config.yaml
num_hidden_layers: 8
hidden_size: 128
num_attention_heads: 4
num_key_value_heads: 4
head_dim: 32
intermediate_size: 512
vocab_size: 8064
hidden_act: "geglu"
norm: "rmsnorm"
norm_place: "pre"
norm_eps: 1e-05
positions: "rope"
rope_theta: 30100.0
rope_fraction: 0.75
qk_norm: false
attn_scale: 0.177
bias: "none"
tie_word_embeddings: true
parallel_block: false
init: "uniform"
init_std_qkv: 0.0523
init_std_o: 0.0649
init_std_up: 0.0749
init_std_down: 0.0749
optimizer: "muon_variant"
learning_rate: 0.0072
beta1: 0.95
weight_decay: 0.0
lr_head: 0.00804
warmup_steps: 200
schedule: "wsd"
decay_fraction: 1.0
decay_shape: "linear"
final_lr_fraction: 0.05
batch_tokens: 16384
max_seq_len: 1024
doc_mask: true
train_tokens: 98030000
max_steps: 5984
dataset: "wikipedia_en"
Each number is 128 + 24 x the weight over its row's rms, rounded and kept within 0 to 255. Layers, rows and columns count from 0. Numbers have three digits each. The size before them is the row's rms in percent of the matrix's.

# up: layer 3 MLP up, 512x128, rms 0.0751, rows 88-118, columns 64-127
# down: layer 3 MLP down (transposed), 512x128, rms 0.0749, rows 88-118, columns 64-127
# gate: layer 3 MLP gate, 512x128, rms 0.0748, rows 89-119, columns 64-127
up88 100:182164131167131147101142104122097184138143128104138103116101112109138127130154142140150162102107147087119113109164152110161107108145170123102157078154151125151133122138136122160124139133120094
down88 089:072148121124133100114144139107156113107098090168102138163129156116125094157147126121099121154168131084101193103067123130128133151129105110178119125100080126100100138087124131106135147115114136
gate89 099:145153116140178130154168126117158123161135128155153116130091110082122138102137067095131137158097133099127130108132138099113112109160136145119126138143113145068150105137153115153101140152087144
up89 098:154146155133122127135145159113126146146130141118140148104084130124098084132114116135145132120128178120154143164121137112129100091092076155118125135100141112112092131117154151137146120086084083
down89 101:076099112147125129126138159153132087149119107137116149115130131153151108131189148083154145109130136149138164112096103142140130146126150095153152115097098143082121095144114157118132139092134132
gate90 083:151120120130134145117164125103155127120138099132120109141115124167109133163171112172128117089131123130117167132159135174159152143109139093097115162110131122135141089110101155095157158130100192
up90 089:089128140092131101093201070129114124099132111129109148113148170093161099159153105133138158113127127109166100107122128140141155165069117127120149151150108144157125157134125103121109105097144124
down90 088:154114153157122165139093147111132093133124099121141105128096106125122157147101133126153104121147136118089129151161127120111123103155145146153137116093121142106138087127133165139152169148111158
gate91 102:147126114090156154156119168153143165134121092159096147126156113141106128135138085110135120145068150132137104169155138126097135114157087112151098142115126124094140116115120123158125160085140125
up91 104:155117105141138107098092089160171116106128129112155142087140121145138104123128092106102183142155107141138135106103134134147106110165143124106153135136144119136102059146116073170137150133121144
down91 114:106130107088087141091097104122136148112149172142165163089124134132119115111108120090123161150169110136149112096122132126096110098087108099076130147169138154154117095168170103143148138170113106
gate92 099:150170133127160126139108108099103117130120125087125167130096146117137104117102148111142167117106085110122111132061155135096136132159145131112120189162166109158142120103148153128144136168097142
up92 100:149125158078114160132138174158196121169113098135124061114160152130115144134171125143090093151151119165134097123154151116154133129094113133143144110116125122088119133094097129140114136146114139
down92 102:101132135121162115178099138127095120130141141140089128143114159110171084154103146101157135125099150157130142136087118139121124122131185139124109149133103148173116180132134135118156119141126115
gate93 102:110122098124111162115129154177164133135152124088118118173071143091089104144131133090111157165138141140139111130141147097089101140129098109163151134134104118113119110139147119140143138080136123
up93 104:120062113098161172136106129198143155114137121141108105112128146105123130123097167171172125107151119128114126134137172116109123123094131113149106154144083105131140147157136135109154142119095123
down93 106:085074155076128167111086127142078130150118101147111125120153131162165135129119145126157094102123106133085160131138181143168150081125129145128094147129156148146144136145086139118129122163142158
gate94 104:140110149116122139058089141126123126175134112100079096139111141091169171102196127093154134131119120152121144135125125113138110180134114095098162120130109148135143171123112140127137152136148139
up94 098:138125132120139137108112201105082119114142137164122103145133143163122080111100115101128091094093158083127078111148081124116158106096128126134096164093135122114125111164114092145152138137100109
down94 101:143078121133140148075135149143080136160134111119109117132155119068132125113117088104123180139107116100084147081139104165145141134127151131115109115135134152138128148153098161116118128122097126
gate95 100:148070116118154136129151139097096144146148120140111149140086158135074106145165101131143125111126163150095158138116145120125128128135078075163117130121107153097136109119129110120129109131128137
up95 094:105117129137095136159109118168181140094118128082171111146142153131142169130119144119135153136125117131096159090148120136121123120140154142124134096156116138178167181131087162131106089129159107
down95 093:158151130157089158100153107141123175105129152073171124128122160142086107120126114105118142173090158129123138078106143123141094162121113147139126144132175122145122145101121110101105119152210129
gate96 107:120137137110147138147121146102125129138106088113138142149125151124168122114108137080151123140119152059118105125134154128106092170139140151144143067107145128100129136097158129186197124123122140
up96 099:120126127098136102128095121151089135187122153177140103130147139119112130137126143140120133113129057116130134150077109145085122120097102107151140122094090165142145151134102171118107167141142168
down96 108:120120126139117126145092143131153091141155135065114172141106160120091138156112128116177144162117140100110094092126152120125087150150147120166148115132147163148091120124093175148097150120101135
gate97 109:143110106143123148085164122130126137146161082143124130153129166108154104079142131097131124126167134126114139092145126125110112102125118140118140105151124134162105137115187132132087135144132144
up97 113:110119162116128148113162151136124130133101164115144088136119117091130121132179128107121176141079148117114134154122143136147113153102119084146110141083120124119159123152092158126146093103113140
down97 105:149155108118119145125166142152105148133144158127137115154129156097139134131137047121142144116142134125163151117110169156125124153107087105100149140105102164145129166140155143126111138105126142
gate98 093:109134111149141161109159144164129044150130132107096166155122142131133165150130113113140145139116098124121157090139134084163106119114149164131139149090128110131117157110113114120167161122097164
up98 096:103136134148138123110075122134128142140102119158118123125096121094099132146055141112170116151144120095130165085145140128119174179154141123133115155135167164092093101110127142105151118092126127
down98 094:147175148131131122167136100131135146123141179114142142077151133137144134116112115130194150135149133124123125115145093091138142160144122108103141086136115161123153118150150153119136141141124167
gate99 097:063108125151120169134151087133120163146105103104066110099118124111141147126110163152128118109124126144134102095109179121172163096122122133125121091158138106175135157103126158127168124150106124
up99 102:149169123100134096135123118150142152141118149180138139141104098139138081105152142155088127158131164125143131109133093167188168145149116117123127156158155161080146106163101095146141101111138125
down99 103:152136088114127086114121148143156149115123160172171159124102087146093092113133107130112150149142124118131111156177068134151108164138156127136117162147132134094131103126110082124124163132171123
gate100 112:093125118135099091116098105072107145168144127139134138102087108123127168121127046093168162108127149099102092152119168107138136111115121109133100152132112107104122114096154125147108101132126139
up100 111:167136135116166149146137129148104122110126135136151149065133108133148109132118131123099135147106136111095165127138146134136152131143099132122140073114136095157122140141137191143121177158096148
down100 113:170142127117124129139142165162117140099127101141155149103137135150107091154143116119116119125094149130158151141155130143142121115101117139136127092140139118151166130150105178111120128131138105
gate101 105:129088136135105118172133137095104112100088154122125061137159100114124127099136138127157095151090138121122145135108129113144103111104117121121134094162152090173125102146133091102160130109131147
up101 092:130152126172114096175084117145113119122129134124145108126129145137130084095102116144139105174135093129135170104108133145117116129138117107182120156175078105114119160150139096133131121108111129
down101 099:138115172109096155162125137128112121078107109137109103108153149101136147085143096089114108117125130122133165099100174100126119092113158093136134119159132129130145122107144128141164156098103160
gate102 105:123103083115134123131156113135108126119109116131116140081143140125161122138156129152115121106158147111127168101145124116195117129130101117136124096127138152102129097113140140143084103133112141
up102 100:159140148132081162132123097089134125088132133119144115159152123127127165133116144153108142156134079112117127151153179123135091152118134120126127117115126144151141135115091122096134111138143074
down102 100:106108119139166132127157097144095121150127136118142115156097151120123125167139124161136122126105110143160153108098093170108134113141137095117132131098102107114160165101146147121107167092186137
gate103 099:131120149135129131121159141098110149151174156115089134187115115101126122118159160117120106170115108096082132115120075105117119132131155107134147123118075154120070100110130150134135114153123126
up103 103:127146141081160085134136147113160153140162128098131139138108141141064111096145144121117120080161151152081106113117122114120115101107167124082138169096114130141103079110103132111110100124121147
down103 104:135141125134124127103131131124144147092116152123118162086142112125064181090115192161103153082180137142124100107148133106123139107146126140142121163168136135143168101087133147165164129138120129
gate104 103:132113112157149118146162139107116069105110127102148108134102105185155122111163129128148083109158123118085147124112092154088137149121086113116120166094149120130113122084128103128188081115113114
up104 096:096093147131119138125057112106084083130128094140115107128131115112154104174147134163168117141109129092114137171155145137170105139149092148106106171108184142097131138097148119136130144113152109
down104 099:161079119136098107137145087133114130109124136154147128157178147145104146162110103120148087143118133157130125106100133124137126099117144130166143099121107161131169123184140141111099187114132173
gate105 097:107105151090110156088120109084095077152131113078126118152120107144153094108094128133097168102148138121145140113142097088143126140151148137197092156119151109098105144095112121093100122118095148
up105 093:150133100178139114183112129129141133159152110107140161138133122100095126143136098149171163080166150130102115138114167152136124144138145126130186086145107135111114136128118101131151097108156108
down105 095:140132151109177165109154116101071130149171143097115138151118106125166104134125121099094162140114156115087119140121104099127105153144120143117106120157106098106115163093120072170122113122118098
gate106 101:129107157117118098107088121110122137166161146149098100110103087130129112146108107094107132164162149156140126110112136145139119153074142128140137199075105140099135096102095128119144155122101140
up106 105:116170115140094121141145092158092138105130126089145148131160123106126136095152064139188145130147137138102095122139108133131143148126126134109093115146105158093096145130129135137141116140147068
down106 104:124134109163160127131117133138142135145145090132089139117118073099164113115103079131197177154127138137139164095117125119157098135092127141119117154150121117096143130097082128140137124127124076
gate107 098:119143105146112156149125160153114091093062145104096119114103157103123118148092133153162160148111145128128134127154153141146128107144160172185133132099152128129122131145136130113093084119111095
up107 098:123174104121129154125086098172106121096112124136092137077143131126099117098068135097149129111114138103119107117126134154147137177140132144162087114094167162111114133137113135134099114101149100
down107 102:152142161115111135136110118131122142121135131132165117116189129147118170125139100116090147120120107118143108138077154104135140139124139110076137105169114117121150130091148151148140155137154141
gate108 103:151164163117138102158128148162169103126122147094191146098146137097164146138168126097122109116147113129138117129093161149108135138115122096154112165130108134119151154124134154107135134093123166
up108 109:120096098115137106135154187124107118147164144115107090131144115156130119152130153090119141135108139131133157126125121162120134129131129167131129175105172119097134151099110116144098164124102085
down108 102:130106152119127161149128129146114104142182157116113128083113147138095132137148136139091118122124136129159140074120101116152113146106127133143105148107123142129136127135122157098103128108123106
gate109 091:168147132140117164112151129150151153126093097143107146150137149132136136157143133159152140172121141119137135120073111142111071094167122126113125138105108092105169154101142129120122110140117182
up109 100:118134151095168118103118134123104125170162089137095135126122130153135148089125119153083125151135132160178115121168109110128134132096083155119165150101159160193122153109111126136146152152134142
down109 096:130128125127145128101090146108150124098151113113133146116118129122141139119173145120158100111093089130122114099162118092136203139148144130144069118126128116103150103139116128141191104118139088
gate110 105:129170163101147130127133098114203152120180103129112132127095125089131138146124118099131111134127142122145110161162126110106115141129135112140160158140122106124174149114128165122137142103116164
up110 098:109119149086111147068149118144134170134146160128104132121119145143158127146134099148152119140104179112103147180136105120136095129135127142153120126122133111113116112092120108158141118103128134
down110 100:071139133138132106119097123162122111164137156138096114096112113136096101145170086147160114155106127112126106105110115098133163134166120121158120082126117114108081134126143097083148111169138144
gate111 098:101142125129100137120136087132123138143110142129115095129155144114120109117102135173076121127123096182168150125096185149159143106155166120126147112114132123153152105146083099187138116154123124
up111 100:121107154162134120125135105119133097155110145163074155095115106103139094082117128085140089101101109130147105118132113103126155118127095097157078111129101109162147144176134135188082082124157143
down111 093:149152102105111179105117126117125139108156135115161101129164123153123144165111106133096185173122123152137159115117181164117096114122168130133153113091118156072090122126106119114170160126109098
gate112 090:112092129110108126132125144120154144118152145149119125096166097144127134132159128130182132111161120131106147124120115092107130128137117165137126110105088176131154121115172162079133113107152127
up112 096:127123140114126143101096130137118142104101091116143158158125176167160152118068141162130077137103119165138105147160140127118141147114105115136147126142098109135155078159140138129141128110129065
down112 100:127141134141092106140127113149111132130124149128144130127148144201147103126103112145112100101104149172137104133157164138111119138113108142163127105109122138081127096146123105166121124150111104
gate113 099:129156139163135123176172080076131162125150103099151116078134116134137102151143120099133110109176161127135117149123117129071116129155131141168148108129125114130121136131096159119113090134140175
up113 094:163125110117131133097142088173122141102135096128100118116156121112125133141142093135134113139181126169112132117098103055115132149105159117098148139156129129153163130126122173132120151121091118
down113 097:138108159160107101071142139133135138154112126133116108151154122098113116135162120123148116100153117132137081101148128165097194118181154134081139098146158158140140123108146187148128086115133149
gate114 102:141128155128118134105108120103103112139096104144070133154149117126147103148130168118131143117120157150125158131123128153111109162164134127122108153158107132169111132123084134085145156157130156
up114 109:124108154103125108155121160125140125155127097156084132067113148146135166160160128103152143108139118125123126143103135137140138124156130136093109147140104127118143176126148124105130156136167177
down114 105:135141121134127117139118155179151155127147112122146155113077116167110156087122144115108117120151119142111130115136113109138103088095131122130137125121154107102099159171167150177139128101106132
gate115 101:122149138125117125106146127058106108146122133137140130138127171118123165156118105152145148127121122135119114087120141111181130106145161109145109119134090141120191141133161093089140129189115178
up115 087:095130144129127131122138134089130106107122168161116130111140153133098165135078113140129114132111138132090100092153138157140103134141149104144100112127102129098164163160127121095104144131130176
down115 097:116162150123152159167147123163132174099130137111112133118102094126124070101148149125099105142135159136132141164126105177080158154124151144099158129137141120130090095118145144148114142067145128
gate116 100:146124150160123107139126092109112140154142082137115139100097136097104127112151129132106140112095152115128164120141109105167146121143151128154143144139150132113121161059133134139164141106106127
up116 107:161164120150081159096107130104099154135077164149136150155100170117111095124140146149103118109181108120142156114144138149151099139178131106134115149111116120133103115159100105084141098118158124
down116 102:096141096098134134094083111119135105140144147149083148157136157160145131132162132113116122126111155182101123150203110143180124099131139153097112134130144158137117123106127130065099124156086123
gate117 100:138138121105186152156124137131156144088144113137146125077118139102172103155110121154176131143138146113116102098121142085147129139128157129120100097108143139132086101137130123143135146129152089
up117 100:107100115117134107119088123135132115114102126158133116135128157111121107138121106117156120072070091117093135119128123139147114131135119128106133160132088117143128163119141133126150103110127142
down117 098:158148126150174145193141093114133122102132092112135151133127094131118100133148100149117122162120137145128124114153161135120127110139180141129104149096166163097144108120140122137130112147157161
gate118 096:134133148119130125122189129125095154169125076138103121136111103148152159156142141125162127154122128148151147077152165161130127101107147160125169077143175133098102153125145153101127167162123092
up118 097:103137111140156134106119097149094117084139164110130130138103128141160119148115131151134120107170118134123151138112163121126097115115147114117102129088114113190137141109134046182082099097153125
down118 096:124114108134151127087124151098184114112107134156118106139083102140122135147142123147123142117110130094125104178148085121112114141140139126076138142138146133136098123108154104174118158139144166
gate119 109:127160106115170082132141124103107146138133140131098132119138147095116160150124116124159145136146151120141099112176152154139135130126159122115062121129118128129179101171109141118188149103139124